config = dict(
    n_layer=16,
    d_model=448,
    n_head=7,
    n_kv_head=7,
    head_dim=64,
    d_mlp=1792,
    vocab_size=16384,
    activation='squared_relu',
    norm='rmsnorm',
    norm_place='pre',
    norm_eps=1e-06,
    positions='rope',
    rope_base=10000.0,
    rope_fraction=1.0,
    qk_norm=True,
    attn_scale=0.173,
    bias='none',
    tie_embeddings=False,
    parallel_block=False,
    extras=['capped logits'],
    init='trunc',
    init_std_qkv=0.0276,
    init_std_o=0.00488,
    init_std_up=0.0276,
    init_std_down=0.00488,
    optimizer='soap_variant',
    lr=0.00453,
    lr_mult_qkv=0.7,
    lr_mult_o=0.731,
    beta1=0.95,
    beta2=0.99,
    lr_head=0.00765,
    warmup_steps=45,
    schedule='wsd',
    decay_fraction=0.941,
    decay_shape='linear',
    final_lr_fraction=0.02,
    batch_tokens=131072,
    seq_len=2048,
    doc_mask=False,
    train_tokens=367000000,
    steps=2800,
    dataset='wikipedia_en',
)
Each number is 128 + 24 x the weight over its row's rms, rounded and kept within 0 to 255. Layers, rows and columns count from 0. Numbers have three digits each. The size before them is the row's rms in percent of the matrix's.

# down: layer 10 MLP down (transposed), 1792x448, rms 0.0848, rows 749-861, columns 280-335
# up: layer 10 MLP up, 1792x448, rms 0.0829, rows 750-861, columns 280-335
down749 103:137178092133127140126154087093132127113121143162132100156103149126155104118211111143093160140162109127122150077130141175154157131114137136097108164124133132109079103134
up750 095:148146130099143142139165096123155088114133120115118114108164127124116102154126100127135159150131108098131112193121108132132144128139092116106176131118108150076151102143
down750 101:151088078136102142129135128164107121092109149120145154165150119147159103152108141076120207154080095124121139147105124134123115143121158171134125124128160140141122167129
up751 118:110116106121096100139106135077102130103108118139127131129058112143165102111144142130126129147158160172107115130152134118121135142114128166152136132177140108097101157127
down751 085:137131140165160121092144153115189136127137175172156158103162128133112139168120140161118149122107135074199136110133093113093108104128088109141100118121137152141135064098
up752 109:112150107118114145101166125094128116119114125115125131098155156105149159156122107104116146140160119147172124127149132108081120155117120101115136138134159132140116135115
down752 109:187095144123135138165090131140119124147158123081154107089144126151118150140117123145154126133110137095108092113081147102123128108094128106155113131154129131104142113127
up753 102:133123065095138113152134117112123114138161087156146134083138129141096120140104168151148164130137152140132127148133118129156125131139173184116116148135099149096125109121
down753 105:125110122127121115131180118067136107133122084146100140141125101123098096152144115148173117127085110129122113124152189106154144107103139143122109132115117162136112110117
up754 106:077115168092153116136145159127124165142108153113160109124144143077154174162113121120142108140133134180141120131135127121115086117153101125125121121102126105158116150123
down754 096:146128125135109122148093142163133079127133098150136123120107088131109109122114128109129120120131079113155130130138124128150137076164159092111074114113123097099156128127
up755 093:159089124149134129135167174123070108113119138142114136114102141126143118137139137140133141120125170149137095124146159155134125127179125118147155144100116103078176160151
down755 093:122153150131086130112108135143143142100061162150147145126109173191168150098115133135176111139130101112094102134123138149129120116103133115114139069166083126175122128154
up756 115:126099093120138100132104107193125131115148106154088120098143159132188157118115104119129146164121119104144114127139176148141122125203167131121106144156142089112107177133
down756 116:147137114150162137097097135163125140143120144091122120152130122137168102128111139102105149134101124091089135078091156131126164163114131151126121119099125089123145091114
up757 109:062164122157102088101115134111150126142146159126124118137108149120128120148122113123095144113126125128088140143164127150106118160126134135126103141162113121116159130119
down757 115:113106163139134174142123144134148105154136152128138130154116135105121095121132148085091132149119126134101157129151137168095113155125096121096111117165115121132106112126
up758 094:130077158159119089112137099159132115111104151162129128135154131144119117093134106128143152167148146149110139122140102133125162128180140117154144109139170169127123114119
down758 101:110098189138140140152113148146146131088141097107142096097114123159157158121111150124111113172133134119142128170123117146103108123127146132129137118137126166143163128136
up759 090:158142105088131119111146117155124118094155153119146133139112089101128127136133135144146145139144133096138085134093135146162121134130118126138141125130130147114145122132
down759 090:115148112159109112118135106164160133138139116138096090120138135062141148126132144153143146138163133114163141136107141174109108112131122146166149103180170162164165124158
up760 096:117125114141102109126142148097130136140120137133111179154144111135146159142155077124114145140153119147149114072127110151128127146111118141146106131144143136150166117122
down760 098:100136129129119131124130089134100110128128131159107169141114115089093096099144150148111114140136129095129117135127093108120085136144154100128159099156143141125118135102
up761 100:111119154148137121120130164154092142140133145126095135130080148115102138121174150138107150146142142096142170123121090128146137115116121099136140160116146113156104120124
down761 096:169132109145121165122186110120108094120103136110155134122131112090142135130135132142139132173172117164150143127120123104113107097123134142143142122113097143105146130113
up762 104:147104138153160106110117112141136130141122106137134129078109145105136093121105117140102157087112126137138134174123110125158158118156130101133048126137137128074123149135
down762 102:110144114131122146106180125125091081157138129151132134171143124107133136163102169128163146130100124119100123104152143158092081130100152106118113103128140118068143150173
up763 108:144090114111143129140133081146135102153158142160122146137140150146139151129130130114151142151154091143160150105114146119141135145102101132118142157106126106137124103139
down763 108:128165103146123084141118145137174149126149118140126123124119101110131155151080091133119090139138081163115102121099128129106114130173159140113154167159165114136130177118
up764 102:107128128120129157143114122097122123103105114157142158133121103125090114125127125182168119156147087085092107114156105141112123102139114105097109123111122165156120135129
down764 095:108141139135120138167130132143144104131111105170093114145127122146124136125122126152077188137126067102135144073149154160108104116128109112093079114157152121100119157122
up765 102:126145140109134154129134092135094151139061084081125144150141136101103109098099154107098160123153131123091104133133113140153142101090131148094174125117145108095142082086
down765 093:119129109169108151157072118126085118113116110116133123083110203131157137124117120169147121161087177149101096095103133124128123126140158132118122062133122143199100097100
up766 103:098063102128147106125149157114156097126135121105117126136109111118114137150135121108120116144110146155131152117119130118117140109160140086133118167140109114153095117140
down766 105:138130147121142128148078146143131145195132114157145150191153123123125126119120148114110126157099123083092133132118132115136143124116124126146175123113072151120163150142
up767 096:170112123146177124113129165178163106158069187157114113132125077155172107109108121150157133160134186111118104141131123151141146121130163121108112144158139127136118138117
down767 097:166190131134164103138109176155143149115141126125137099116164102119099096152116114135177108154159125130109132124155127130111206127132137098123113159124127133163113074136
up768 100:095097112115123135121153119140085171092087155135140182129111128152121117142125139099164132138129113131094148117106098136097083117122147102116108165100115168112140151138
down768 100:092177159159142155155102139120106102134085108148160096106123096099118143101110110091121131105180105165110128147137167152135125136155131073150124119123091133128103166173
up769 104:088103111132120103129129091093079097133176112163135157052127148118116089066132194137167135161138126153130151140150109082112111093125095119105141170111150105175130119120
down769 101:093154137163085130163170154154072125159150153119128075103146198118115110131123157124151144106160159095128124094112125129139143123127108115107129139125133119140096132111
up770 091:129149182095118153116129136135151142119100155109137102116132095121120084126142165140125122155138124130118085110145133147156138093130123162120097129118139124112143136099
down770 092:170163120137089112145093139186142146120092133121154143107163149105125090142116137127153124099083095116076097125148146138134143118108113155113090166129146117134143168156
up771 096:078142131096160139125099133156130081132132125153098079140150148084098148123119155168143164105123090128138137152105107125124184105121140162164142118146103136140146112127
down771 094:112125124161122117113138130135125163125109141156162128142160136152135158099137137116142158157171110136107148106135111123130147160153116139166110171130114141151131118148
up772 092:127124191107112148124131159108166134117117156158132130127125154135104129117089116124108105123131139105119161149128118151133092110126089125135133122083171139140127095123
down772 096:134156086104093129117106137122110104154170092114115128105108137148134106125118075137134174134072120123120108149110190113171116174127139153172145092099129141123078151108
up773 098:157120107104132115114137161143131123114131153115120144096111139103097110100115154138158162158132080132140125108150125129096111174151187191138105126095124109123129121076
down773 097:153111186164099149065118137130126080084125131144105120125102111091170109085151143104137113115136142156133105097104133137141133134153101150117154078126163133111133127186
up774 097:148104117112130135114140074104113131121102136184119172119111124149114193115157146120137133158132147151119118108160138157106137121115108126111110136152128158126125153144
down774 097:144123177074143132073107063108117130150125082156141145100124141094123153159096128102130141134120112142164094106132089109098105151155166116125107116091121132092139135122
up775 117:145120083109115144101177132100131136081140118119090139154102091178089140162171155127144158113153111115187136124156133118146074100146094157114115147110098091181097157140
down775 113:135120105168132116136122133145128144156142097110130130140105093161115130151140119119144113123143134109166116144115129170143112116139146168115167072130127119145112099136
up776 096:093152115076133121126129151166116140118133110152140136161139092114109114115103096150131172097151101165117127134143156149107118112138146111107094137112114100140109134115
down776 098:138158080137118118126156165114174196135129145110088123129163131149152125125097117157157191165078119131156138136134122102103134109151159159121142152131107129166168139183
up777 103:105128126153106121133120110133096117126175142096114111113112133123097136174154140133138106098158128127153122157142063115122129134133149132135162143134094091151159090150
down777 099:135144148129107164098108095118139116115098136153163105169125076159140088131141102124103150121109135140144116137117118136115129143134125155095148101169168122133141121110
up778 095:151153141115125165157122087103127110103116078140191151124167159116103129100146084115165106137151138112087113118113094137140106146151136123150111107114078119141164136115
down778 098:124137151121147104133141130145178153103112142133129130152150149087166137127165131127099095127100117083131127154085115083102109137143077118100108117109127087122136127095
up779 087:141117083116148117103131099149145135138157103104115116125119106127149125101097129096130110125112111111162103120104096135115134179137125115147098126133122142098097115130
down779 095:129110102079077140112167105176133103132115096113135091156151124166167134120105136103120146144183118142135156141137127114130119103120170124136104149109111146137138125118
up780 088:110137088145186102124133123108132112092130109196167124106125115127167114157113131152149078114152108099103157152140120161123181137133126113130125118097116096144128087119
down780 100:126102098143137179130123113080103152144050120167148105159110135083118104119112053103093131141101121152096167132149121115161146138136113140141124086140118102085132163081
up781 108:058111111111113098143121087156132134177145167148095121127124115123112170117194163111136137144121158154108107110140153134119174108134128106111105150112090099149145105122
down781 103:115136114114151135149064130114105166116103123173138122150117144113085085144158127097129159125116120154125157111167141128123114143109142112129091099158105147104148111139
up782 087:084142098141118100160126127130132135145142126096171105138139077148106135098207173152124131129145149107132121145131114115129105111125116108106129141159121168117161146123
down782 090:124188169141121092107129114070162120140088110114129127143083144138116104146097126134102091146126098130169131157097161150134125120091123129133127139108117131146082141154
up783 099:095093182130148156116104134172093111135174139110122124149109141140119127139135112169136118087164151146118154115164082105044150173129112134151113123137122117129127099154
down783 104:119106132157160135133119132181089133130106123114129093123117125121110102079127126099072130153126168129119112083105086139137124126117124140166107130108157103122132105144
up784 098:115090165118130110094154115138121093087146143166130074108150154103125125138157123113125121140110099151138078173134135125114125191113148121124142137109142117119109143116
down784 104:156145081104129146140159119129101150121154178127144101106099103105101155125152125160099151123156135140124096126158127152134139149097144131123116122098144168141162157098
up785 094:127110081145159133153088122125151087130087131183122113133162166127157156120135125161109113153145126125145123120150147123165139078161106179146160144154108185124133126163
down785 095:145111154143124154119145170150149120090095134139112115156160103121069175103115086126117153131138097119165140125099106110138120177136165129086157129147171092080103139129
up786 091:098153128118141135099138176125114082092109136136124116173121105124141140107180134142155134117155135137173107114143136120086146207117128131129131113107170085188117067090
down786 112:132143107139118111121100107119131116151117112127134115105160178124184153110165109113163119151132169124142122121149123106106140057135150134161117083150147129153099102130
up787 097:129115132131109183139128125085143117125155101138113160122105095125181101106132096158113071104127166083150122078110123163193086066079136146107074145128114114120155158067
down787 096:131129132122100132094120134137096139113135089125085122137092143118117136166126114137112135129120154120081117146094148129125126162094115119164109102069113104136117120119
up788 091:152167126084138126145090109133124102143146124117095133123147112160103132138116130109121143122153133134141107184112139067141113129150121098139130129123137122124124141167
down788 096:124125118094186130120115134154109107138129134091117113129128120151138122133118127146217138076094144137126185143141132105137158159137111054074146101137157165119127136136
up789 098:145091145112118128109101107135136115124144079156120139161152107142136108113123149158153107170153111139143147120144119125139133155122104132177167162109161120150171134152
down789 094:159137153082110151145120117094144140135141123113111117184159138121133113124166147133108096110108133152103121127137128137179106087137132105118141123101110123095202173110
up790 089:114121162132131128145118128120150111184121147115131122105148110107134084158137133142139089133106135126102129173166093120124078106126120116114089137108142143163161088106
down790 094:128164103110146159170118104104124107117153118111094159114122085125120108152084127094132134123074122124140177143109140139124132141142137105143139140125065118118108113124
up791 103:140158114149106153126112084115106138178141121138098111101112131158157102128125148189170117133145126172135120147115101125151098152132131134119130146100130081110098128146
down791 102:145111150111096151133135107120123131149124131052154101122063122091151101122142125126124115155135121135086137069123127173130132121160144112147143083136158127137137068126
up792 100:109106121107109141127151134134172112155126124130149133160126143120113114136110130139108119172151181084173106094137134122129158167110099146122135160162123116167144108159
down792 097:178091135137104147115127090130108133072130120139199112164134131120134144109093135150173102138118167132107138154111136109139178110139077141134129147141159134124132147099
up793 116:116105134120116105116125107127116148153103116136084154122177068150137126163131116137140137137145074088131127111146159132131115125096136123100144166171082157157157110113
down793 113:112119138153119130159131145092138144086132123119115119164154163147146166122082160129146110142094121128153124141099125130140135105118147137083091152154130106150142153142
up794 098:136107114112164152136087133113136129128139131086124124167134138137143144138113105076143081167161111106129121135126130143124146101155108099140106151084106079109108109128
down794 102:165121112183167154117151118150097097145173144155168165121150137182150138154140117118154129102121119133138154145102165136138139135138129125063145099114171165138103120166
up795 099:097106133111172087097146156147125126154184128133143121113157106132085129114156151154152119130106126115152102167118133117166134081139139090146111143140085061125124145123
down795 096:152119123148128103118116113117108144137182145143133125132105126099128157159131117187148135164155113114152139122133129149095169176130122068147133163175149157085121186127
up796 097:151129149143107129139162158141119147113105108163104145103138148094176161124147095133136157152107153125096115132134110140112125133106079146131152129097109154110171137121
down796 097:100104129100138117133147174132151116160170124114141130123131092142136108162108124168114174148116099104094115115157117137128117112155148126134120103170142128074170120113
up797 111:124130126141140100117115138127152124138126079142107148167123135136129156110140113121121146152128113165134109116106135099137092128089128143139127149122100105132094153123
down797 108:126158100123141159125130136146156093097122124219154142112136093156104128139160152092121171147123150160119167142104124149142142127111169146117108141126101109146132106137
up798 098:133107111123112144116149148171124088085201177120146126102149135134135115099184136115101138167106120112113094125102116144111099164084104117157122144162149145137122158091
down798 095:148155147120104115098127179077143149109112134146103131143106169171149132115127131153107134133121112122129102151147165120135119127173111168104148089126120133099190146124
up799 109:141176110144101145100109127136127164127140122172118151109148082162153140139115110167156103119134110157096195119135115116145148145071112131063101132055151120108142123123
down799 104:079134156109119102136115146154158117146120157132095110109123070088130124159156146118117117152119142120101129149105142118142124162107123118139113083131121100137160145133
up800 104:143104115139138192168180113129111111103097149096117147146098112138110140130108140126116122121159143122160134073097123168118140126147118126164080144104142140136169113109
down800 108:145109134124115141139121137115104117127094155101131108139110120124079161136140136129104180128141074155125106157109131124142122096137165122135161121115128166152114160133
up801 097:114160091045173152121144148119115175127114147135121134116170085149102102134207073136132104114118179108102154132127118126118140142158103081065155140154154123106162111114
down801 101:105120115130122095108089183172130123166095123143124100105105123084114135130133172130126153099185107092133116125088109115128088132100107115082136226126089151109131133098
up802 090:111117156121049120117110135157144117156130128134042116156160133129129150132129129101173160152128108119136139168112118138124093159125129157138173141155149113148147154111
down802 094:082153110159104122150123123141153130129109135125127136165151147133091127163136070080141134129130088100128125130101161116112104158094119150124144073135168126138092122102
up803 107:112129116077119121147107137166092118114151133154143120087118119136173149155159067093186129166126097128143082094130162103136121088112126127140103126104149128093143154125
down803 106:161152114103126161146145108170114112127106145108133137133126153127117112151090063107171115120095122137112093129134130120176093099103093139109117169119118160136117160146
up804 101:148146150122147147125158129116112091139107148161124129169098098145142061093067178078191149140132145107138123143130150115105120152142108153152108128146089147149107072145
down804 096:101161119163147131111145107112120133119120093135073153133180141139129135149144087151135155141151125143144131165130178094166143125135161103133126109110140156134092146137
up805 100:137107144106178147118126159101119129100123128142112132190120103106115071121097104109123134113145146106125123128110092116098072120149122105153109133136081099135092122124
down805 099:113147142114105119160152125112156100152109157093141154133139108103143127060137152137119114142152112131111139142114108122111130133116085140138117074122129109098114071136
up806 096:108083135111095112116144134120144172138134184144111095180126125108167124114133103146141102174130107106112123156138159125146094133094138129139137152104120164144125111070
down806 098:118144166134142119152130111106152096113098124168096160146140170127080116127173129122124106075120125122072150088127157112120132130119126101171165091096109082134136123134
up807 089:121093116122142102177133098147150173143136158128154174138109134139126130153137090098131098129071113123129122140100135175108174154099111141128174138105126155061113152138
down807 090:169107126116154131112138144099112131112103143105118114161073150141147098124155116132156143130123133147136127107119088115094095121116109124099084143098101137137130132137
up808 100:135167101141135124141120122089094084125122127115111124159155148126121144120139146109100134144134107137069121126073128124136162097103109167120100168136127129109128131091
down808 101:125130168154109185136146133114109149107153126143158094106144105097147120136121123130081154102178153149141104125140124136129150143122114157131123118137129114115134151164
up809 107:125150119133114162184139155133155109072094134152140118155133119125088125118148119110064100116101137100151134149179087105166124108135094148115137127124110094144142130134
down809 105:102111115116139118116129099180129133122067097128108159151151113183160114113109112122104134101143126171135158143124095131131176105142108122169142105189130108145142114104
up810 103:146101130113160157122131101132162124101106132155122122147162126124099109126125085116089142114154113090133139145102125146170133153102135116167123144135119123120156150091
down810 100:086147156134143104120151113122118106142119142135143167115092116090157121096161166145112139130166109090132167085133133093135135097125150086127159088151118148114119130099
up811 092:129109150145133087126119173138114165109120107109130088074119114120116143123134151072142123133130106109129109141119102142082133118103127121113154138126106119163149122119
down811 093:092134137110164115132129182123117118116110054171106121112117128149098142109138146116153116104139104111139121116148124136126138129140131118126091129125107096138141116129
up812 109:135162119130139161087125130112170105077106126107146145157112139152116129167150130115109085130110127095156122099140165164115092153136083147143138144174169128122126119135
down812 109:148137151129162131145105166148128122102154129124140170145086146091130148133086162119130101125120075132165160097156139163148123128130120168094113148157120120161134112129
up813 100:120155122123128084142112110132145133114140131140088129147135108116119099092130115165127115177153136083097106089139130181110155126152089150123066145108153141127100119098
down813 101:116100111137145128143140149144119139144110145149158158140124103129119113174135107137099105091138109104104138117150156160090109114180107096130150133144166136144135145131
up814 091:140143082101113125132164104135151150093168094159134124092153118065078176131125153125140173112137108144080138098140156176090138106158113138141138115155099099152143127153
down814 096:162152126106134151115120135133138092107157098107084114128147134123152136136118118128109136096106141136107126144131091130124135113157129124107109110100102140128132115144
up815 097:120140122122122111090123130094133151154142169127130111115142117176102145141130074141131156158109148099137136158125148103086128130163106138131124113098142132136145116121
down815 099:115116152103106131117140104095126135059124087154147123124112101134147134102165161144152174136103148148136132142132148112148119103164139107120166103100154145153099141121
up816 094:073098179148116105129170099136157151142127148107135176122097107141142096138092123126107156153145096153126150113155115103114110110128149159108094130172090147084140126130
down816 100:110161111118145169129137114123132142105100100146154142152188098116117174128089092104093136115126082153141131083127174155075119111145127173111112150131129181155127103095
up817 095:142111071136106176145132115063155144163134111105109134128132095137153117153092118137157080121141140118129075149102167113121149106109085124186121157130098127136103112141
down817 098:108160113109129091181113116121126148156112167148081132135141104093118096179133166047152167100116129131124145165161118120121141119158101120094140189095145146106110076086
up818 111:088110137103142095130086109129114137112132129104127121125157148094117156102092094113156176125087117097135151113125124118104142116137126106133155140089141152080130075085
down818 113:116103117100169114126138132118120138165097103129118113135143060139135096173114092166126113123111096120102116104085138148177087164124158162131126157112135140132112111155
up819 107:170109172101166098147159110143130147149128157110131107115139116122140126134127114101097102171164152139112113139106142146105098111140107085135176136156087104075140158155
down819 103:136170126115172126101115115134106153092132118103151108135123104165118134132140147130194127173145143126125100100055186112118133148154102115136105154120120172105137139148
up820 094:163100102165122132097145113104124132081126113136083099127124123132143094116153161099090110098174135094130121103144118149084145111134120160108126132152149130104158178096
down820 097:137147131082125113138132127113063169134115138115141158095127149164188125092120169104109108105129139095153134124173129146124140126150131123158128160144144108134128108129
up821 113:135139150183097139131154127082146085112057105144101095146143125126119109133134152105149122163133096087092129150111124103099112149133136093111109135103157145127090107100
down821 111:167123123158175146119149112121121103123131112097132114119128086152121083133152121125071126156129105154146161106110171114159139135122165125104129116130190128126130108090
up822 093:127142099149144165129099118099121126130106122103114112134106158072147152167144134101141154136142096149090184084119160166103123147123093120153139144131092133132111127125
down822 097:127151088125123110140128162139160092101119100087164141136089088147096130132151122131129113138147130124149116161189147142131109101116123139132119110109098136134131185110
up823 101:110123080090095095123080112157122098089117163159128107123160147154133092122141144134147170162099146129114108111136130128148128136127136135142132155104082142144138112121
down823 108:108133116134090141128139126171098143106109145166164111101129164174118085150164065129097120187119134168131128172158123135150118115124112131139112140149122146124114144151
up824 109:141129064113152102135141095142135151132129137140132071128114165122142135090112113167132118120125109126141161145144127113129165140091090181146143129100125161134141097163
down824 103:150138127119093127131119088094103152128081110142130153130105081127138170084105134119111115150119116145142163157116168130124101067094118131097100103119168127165132151122
up825 091:117116092131115168136144135123087138171130150148119151129099145155111120149089126132170192118134172116106105113145103128131090136132117123129116151132119173095162121102
down825 106:151149066142085141132107123109112098128121124127153110132114136153132140164172144158177154104086122128071113141177150117158128157112149136128127096155109153137105140097
up826 100:137075147127132149148162111175107162094139161131124132113134094131151127170131085151114097156128113126102129104106097157123143098152125128157152164132163143126160095134
down826 093:105128176097096100119142099106120133106089150128125161135121123133135133111111163095150124155126137125141129153127091162107119126131114164134079107139135099147132167150
up827 100:139152090107106083073112112170123134134133092099140143127129159119130125129153169102150122115139118151102095100134123138103118108137129174182155131146132172089123097121
down827 095:091127154120096097074147128134111136143097119160148128128143155147081112096157106113130144117099166086147125110104104139101164175135137141125151117119110119058100125120
up828 092:150100135112122097070150109124149098139092143093126160109121112142072147129112126150129123124161150084114143124167143117134124166093146132114127125162142121140159111139
down828 092:086111156119104094120131142132164132104067132131132089128163136095117174103133134105136130119116119096116122118083113158121113126091146119120106083138089135152155107128
up829 111:140145110118145160081109123156146132130119108140133144083136104137127199134161120156130129138095141105140163150118095177125134050145121175151132147111100135124135147109
down829 114:163113099119127099105128141086150125083130130095137180135104118152152095102150123163145111121153126163121105103173132147150119120122092099148120131127141153121112118161
up830 088:157145120171139108127060096088117165119153122109089126111117203135152204090169094145106095156119099118123104117164138150145131124129146117118142143130118152138108086124
down830 095:114138133126093112156125114086117115106142110107140116098129122105144169115131137102152090121096155128132145102141140125113175135134105112165163107111157076134134111103
up831 097:131116152096107125131146160151136127147149145156132098129125158135098101122102115140127131161131147129103106153154135120112157117101120134095160159156174141128121167152
down831 103:102102141107172144123121160139132136149131145133089134121120108095135123093115070108119156112138122104120157077068165113132101057110105088148119121140143114090115184115
up832 099:107092125137137108090112126101113107113095105142129144125121108132140132149106114125169127107111155110081092171128135148129088141156171142114140127155135097158146132095
down832 094:102159167111097098136134143131113060124104091135147131125126145148097127133113135114075101148154144162107137177087157164100197123151142136119136172127128169143169136143
up833 096:101147127131110130133125141135098142110107163125125076140144129150161142098122150135153122126159090104098148109132129109132148124147150120121130108133114141139093136113
down833 095:126143119136138123137092093096084120168144131112132177114135127172135115121150176132076125150112114099167126114155126148121120132162116149098102129154079162132093116123
up834 101:102139153177129118138106114108130112122115150150127135084147126089134134141107106116168155129099152122139109114095098093115098134126123154122102171149135110147125140134
down834 101:064135124116161110124103103130113117087143143135140128103117118111133117151117124109158176106149180135073145158141116130133201194179104117103128138128136112137125120128
up835 118:141122102097115156162113141134117144095145147107118120109141136138145120135117145109125112153178132171081100141115166136125133174148120111133151102126164114121112120130
down835 100:094170074126138159134123155153116122115131106108099125142148172146148117078147101107146144137096132132093121117086150174141136135133110130159139132191130135148107149147
up836 091:115111107106105123168160113114169103127107125133094159149111070117084093109113123096126143112145167113141127132168117148172122107117101119137148143109098107108132160103
down836 096:090151091141097107126113085113130105146163113135111132145091103129174167120138129153159119116112153096095131137154130129170140100150127115156135092144129144144149123143
up837 095:116166171092155141100136103134124125095106157139124177091159116088124117139122134109129120131110186130116133177137113149144071127096133123097138163089127122149116116138
down837 096:141103180151142099133144127087083098119136146155120155134136123109127130107104082083106148121116162140134125130148173133179130115146142150119163144115115095144144116134
up838 109:171109149127107146176080146078179138134086154148146084159117114110109127109081118138145138131141173106114185123149143114129140113112152163119124154128134127118139140140
down838 108:129121123122140102115097130129149124129103126115144128114146089140127166117120128121127134135121158147110141130093118074095148129136124146117143154098123141132141147122
up839 101:129156145113122145085154117104145145134118142160149109094158093164115123141162118132121110105149113095133145144158151132156079102124135088150091115117113114152132092108
down839 095:112122129135147145121162140132125126120160115147103133103113094146116139177149089126115125146132142130160117137138072098107127129131135118116114172107134164112103105117
up840 096:142113094136109131135142129168109100145117125127146084125137130131108206080142133127110137131104113120131147153143142158125144148107165108111123142137188186102110149123
down840 097:104113162083131152109161122126153112132094085119124107105122158085085159176127159126152129119093127108132111148175141149155133152135098136131138109117156166132161155160
up841 097:141143143099139134117087126139136105104107155175122158125137125090089117144147093130103083130162093133109159130095092134138108102093130141101137141136151126121136112101
down841 095:118100113129125115128101130157183136103110113126117172126144122113111130120131056124146114133145092140135092161106114142115120109102146112108117115125173113088117106142
up842 090:135142132123158150104136146116120113151093129123106107114088127146146177154109121101180126180047128146096152142145144125174176096131122118114113132140147153137109134084
down842 098:124110097060127134142123129109113099168135127157144119128111132144113122125129139100127173118163131131142130096111158146116113133171155151114113131112125133133111139142
up843 102:145078110109112113167112124077177146130141170145124177130154128108151135091163122139133123137136119168095147181132141065143134145114113146144120121124121085181145095149
down843 101:101086102157151083101163122177083139160099167120090119133154160155142096148133131101111149107133144113171100134147168119102128117145113150181128161106150109137069110117
up844 103:154131179084120134067100144086132078080094115177132106138109151130137150120100109130153164129185149118101125104139137113151162129119099104159128125136122106128139133146
down844 107:145140122111124112129172122090135100126096119100169086111123145098142100150093107137098107097100143122144111128106070099149161145131114136118124150133124148161107105065
up845 108:163151138106071116107113178140127151137102142115170171097152143139163133161154158152136073102124175132113105095111122098133171141165103143110112122111158134128136145134
down845 100:130109171149132123139144166117136124146102137154142077158132142121129116133143104181113100130141159136163160113117133105085107140110128108121115056118060092083125187115
up846 125:110140094119106088104131204124149136130174137114100125134147120169150146134150169136110095170133140109115109165146171132133107097117141079126111127121140159105072130153
down846 105:119079110155171127109084122136087117205128136129114128152129128142106120119133113144115065108175132133146127126162165141135117105171146107151187105139134148129127082124
up847 090:150150063124168126078112131139115110078107173132136130188129081147108118145130145084117135124131111103104122171091128127124112141136154125141160138093104157144164093117
down847 100:099150136141126129111092121142087161127221065126153115159092105143089125178133098150112144154128110114134108146147127099065074081094148143112106132145135103126102134098
up848 108:147155111121138126105122131137119136142122116135096139086142123143104153175140124081100144145149158127151131092079136153092149085150128137168157132095096112131131156131
down848 108:165145157143135137113148131166132125121127147158107137143094087135086057163131117100131148061113154132121139119159140107134138143169109100160136172150094113113076159117
up849 105:115094126119149137101075149190130151112089177165161155108108117119140169134118096137136116133098118115156139152097111140121125117125119133113113153150070137085084161140
down849 100:111147105095110136120122093109182110128163123146135112101066158137147101110137107110135150136158125153131175128109129110171123128108103141154129098141103115123149138118
up850 104:134160123068151102175102159091136113169118116146105175106106130108119137089103169146170116134124129091100130129145122090097096153095108158139114146107139134123127120097
down850 096:114129097153127135097128129170099119093121100167126125135111166122157148120130112129134135131176135112112124161114119116118128122075144119143129111104160138076127146158
up851 094:138116115124150115117168140087112136139135117124117104152133131149120106130106134126123124097088134105118163149119128123131120113141128102104133140112147116112108074128
down851 096:161156119124131168133132154124137160131138085135135141124101128168124174110167145137149130111121148091153138116114141134129131101136119106114100152135157130193142122180
up852 101:131138161100134181128141087090137121170146138136133117150128158118146144113168125120101119159119129105120196137082093106137111133161088115100135174130105118141184138157
down852 094:156161167083113096140162148106135113144145123108161143109122125146175142143165163170100160151132105115110142101095106124131144116107146143079156156115101140121130127118
up853 106:095144127133144107108124155110125108143113139164134146148135122128134126103118102108143142138155145069172136108115129172111160116127112052163148143135108069111106124107
down853 104:120125130135183143093116133118108129131160147149118141112150093106109120118137126146115160107149115142138167123139147127131123109131129122151148168105146119104075137158
up854 106:137144139075117182120179114068145131151123165102129088061102132107133129082148103094145133140137138133159169094164085138158133117122103116158106117141089168075167123113
down854 101:086144176135127096132130164113138120118140142135125137113098160084102115165144103136118145189112103197111151142141100118155097143138150121122164162119158139136142132143
up855 118:124164100186119076151102143145127158119126135126132179086141155099111133117173150170125137060151122108100066115137133138116181163136147125119104131124159113086154145128
down855 108:129137104183130131172135148098087146171149171109094130126121133116106077113169145097153082107104130140121152107139122198111114131120101146117126152126126156094114107143
up856 107:191129172159121078118073126143158112150146117101130131112121147147117121132139157153086135147146112106125134140103123129154130146169119111115121150121111092122096118105
down856 101:134146155187206117101130096136106160110152160148140127147117147166142162119128095133093152141112134173130160126136137130104133129144126163121162171161074126143134119082
up857 109:125099154131119123128116119155129173166139111173170149134104118138135150149106147121142139124157097169143105162127084146115106139142128173112121131094121153133137165139
down857 101:132106107097131079151113123118140127135099104143113115112096144098133129144147081141124121114147150145124118162139120139116116130104123081092134107126095093140100121150
up858 103:164166124143116132129150137126143159096128123115122155118138164143116097143119142121089117141155140114126153152121096112139147107109115102121183100148125120142125137135
down858 093:116169133147136129155133110179161147091134137130155115117113164109125150129153149102109125168152131097108136130114108092128087110100159128103151097119111148123152141129
up859 095:132111114109100119123106120133156124084139143157099123111141128145168111100125169147089157151131088138128108118144110141152142128114150094111064153147115116143136192156
down859 093:160147123143137121108143123117123120126106130131136103172114136181187125106132094118103130087113100108080134091117164151109112120134157127126113104139121099123076137119
up860 090:084115131122134120150116119136176122132105134117133130143127168135069147151119116123124149116128082121116079149127131139109118130171130129171107184118150120075129113146
down860 086:137120177106132085109114143125122124104115129146133110124129152109106087134066138121140144137168095117136138115086115126121111128100095154137162092178142148080135137168
up861 085:105165128131103123124173141157159133164111123108116116101165153112140157140123114153113126155109100153124157152106122145099167114127105129097106149154159145116097092125
down861 092:106151124147152164142101137139141153128095121127151136163151139135119118149089090120087136125113115142139143132120138100110105117115131074130097149132075109125105105133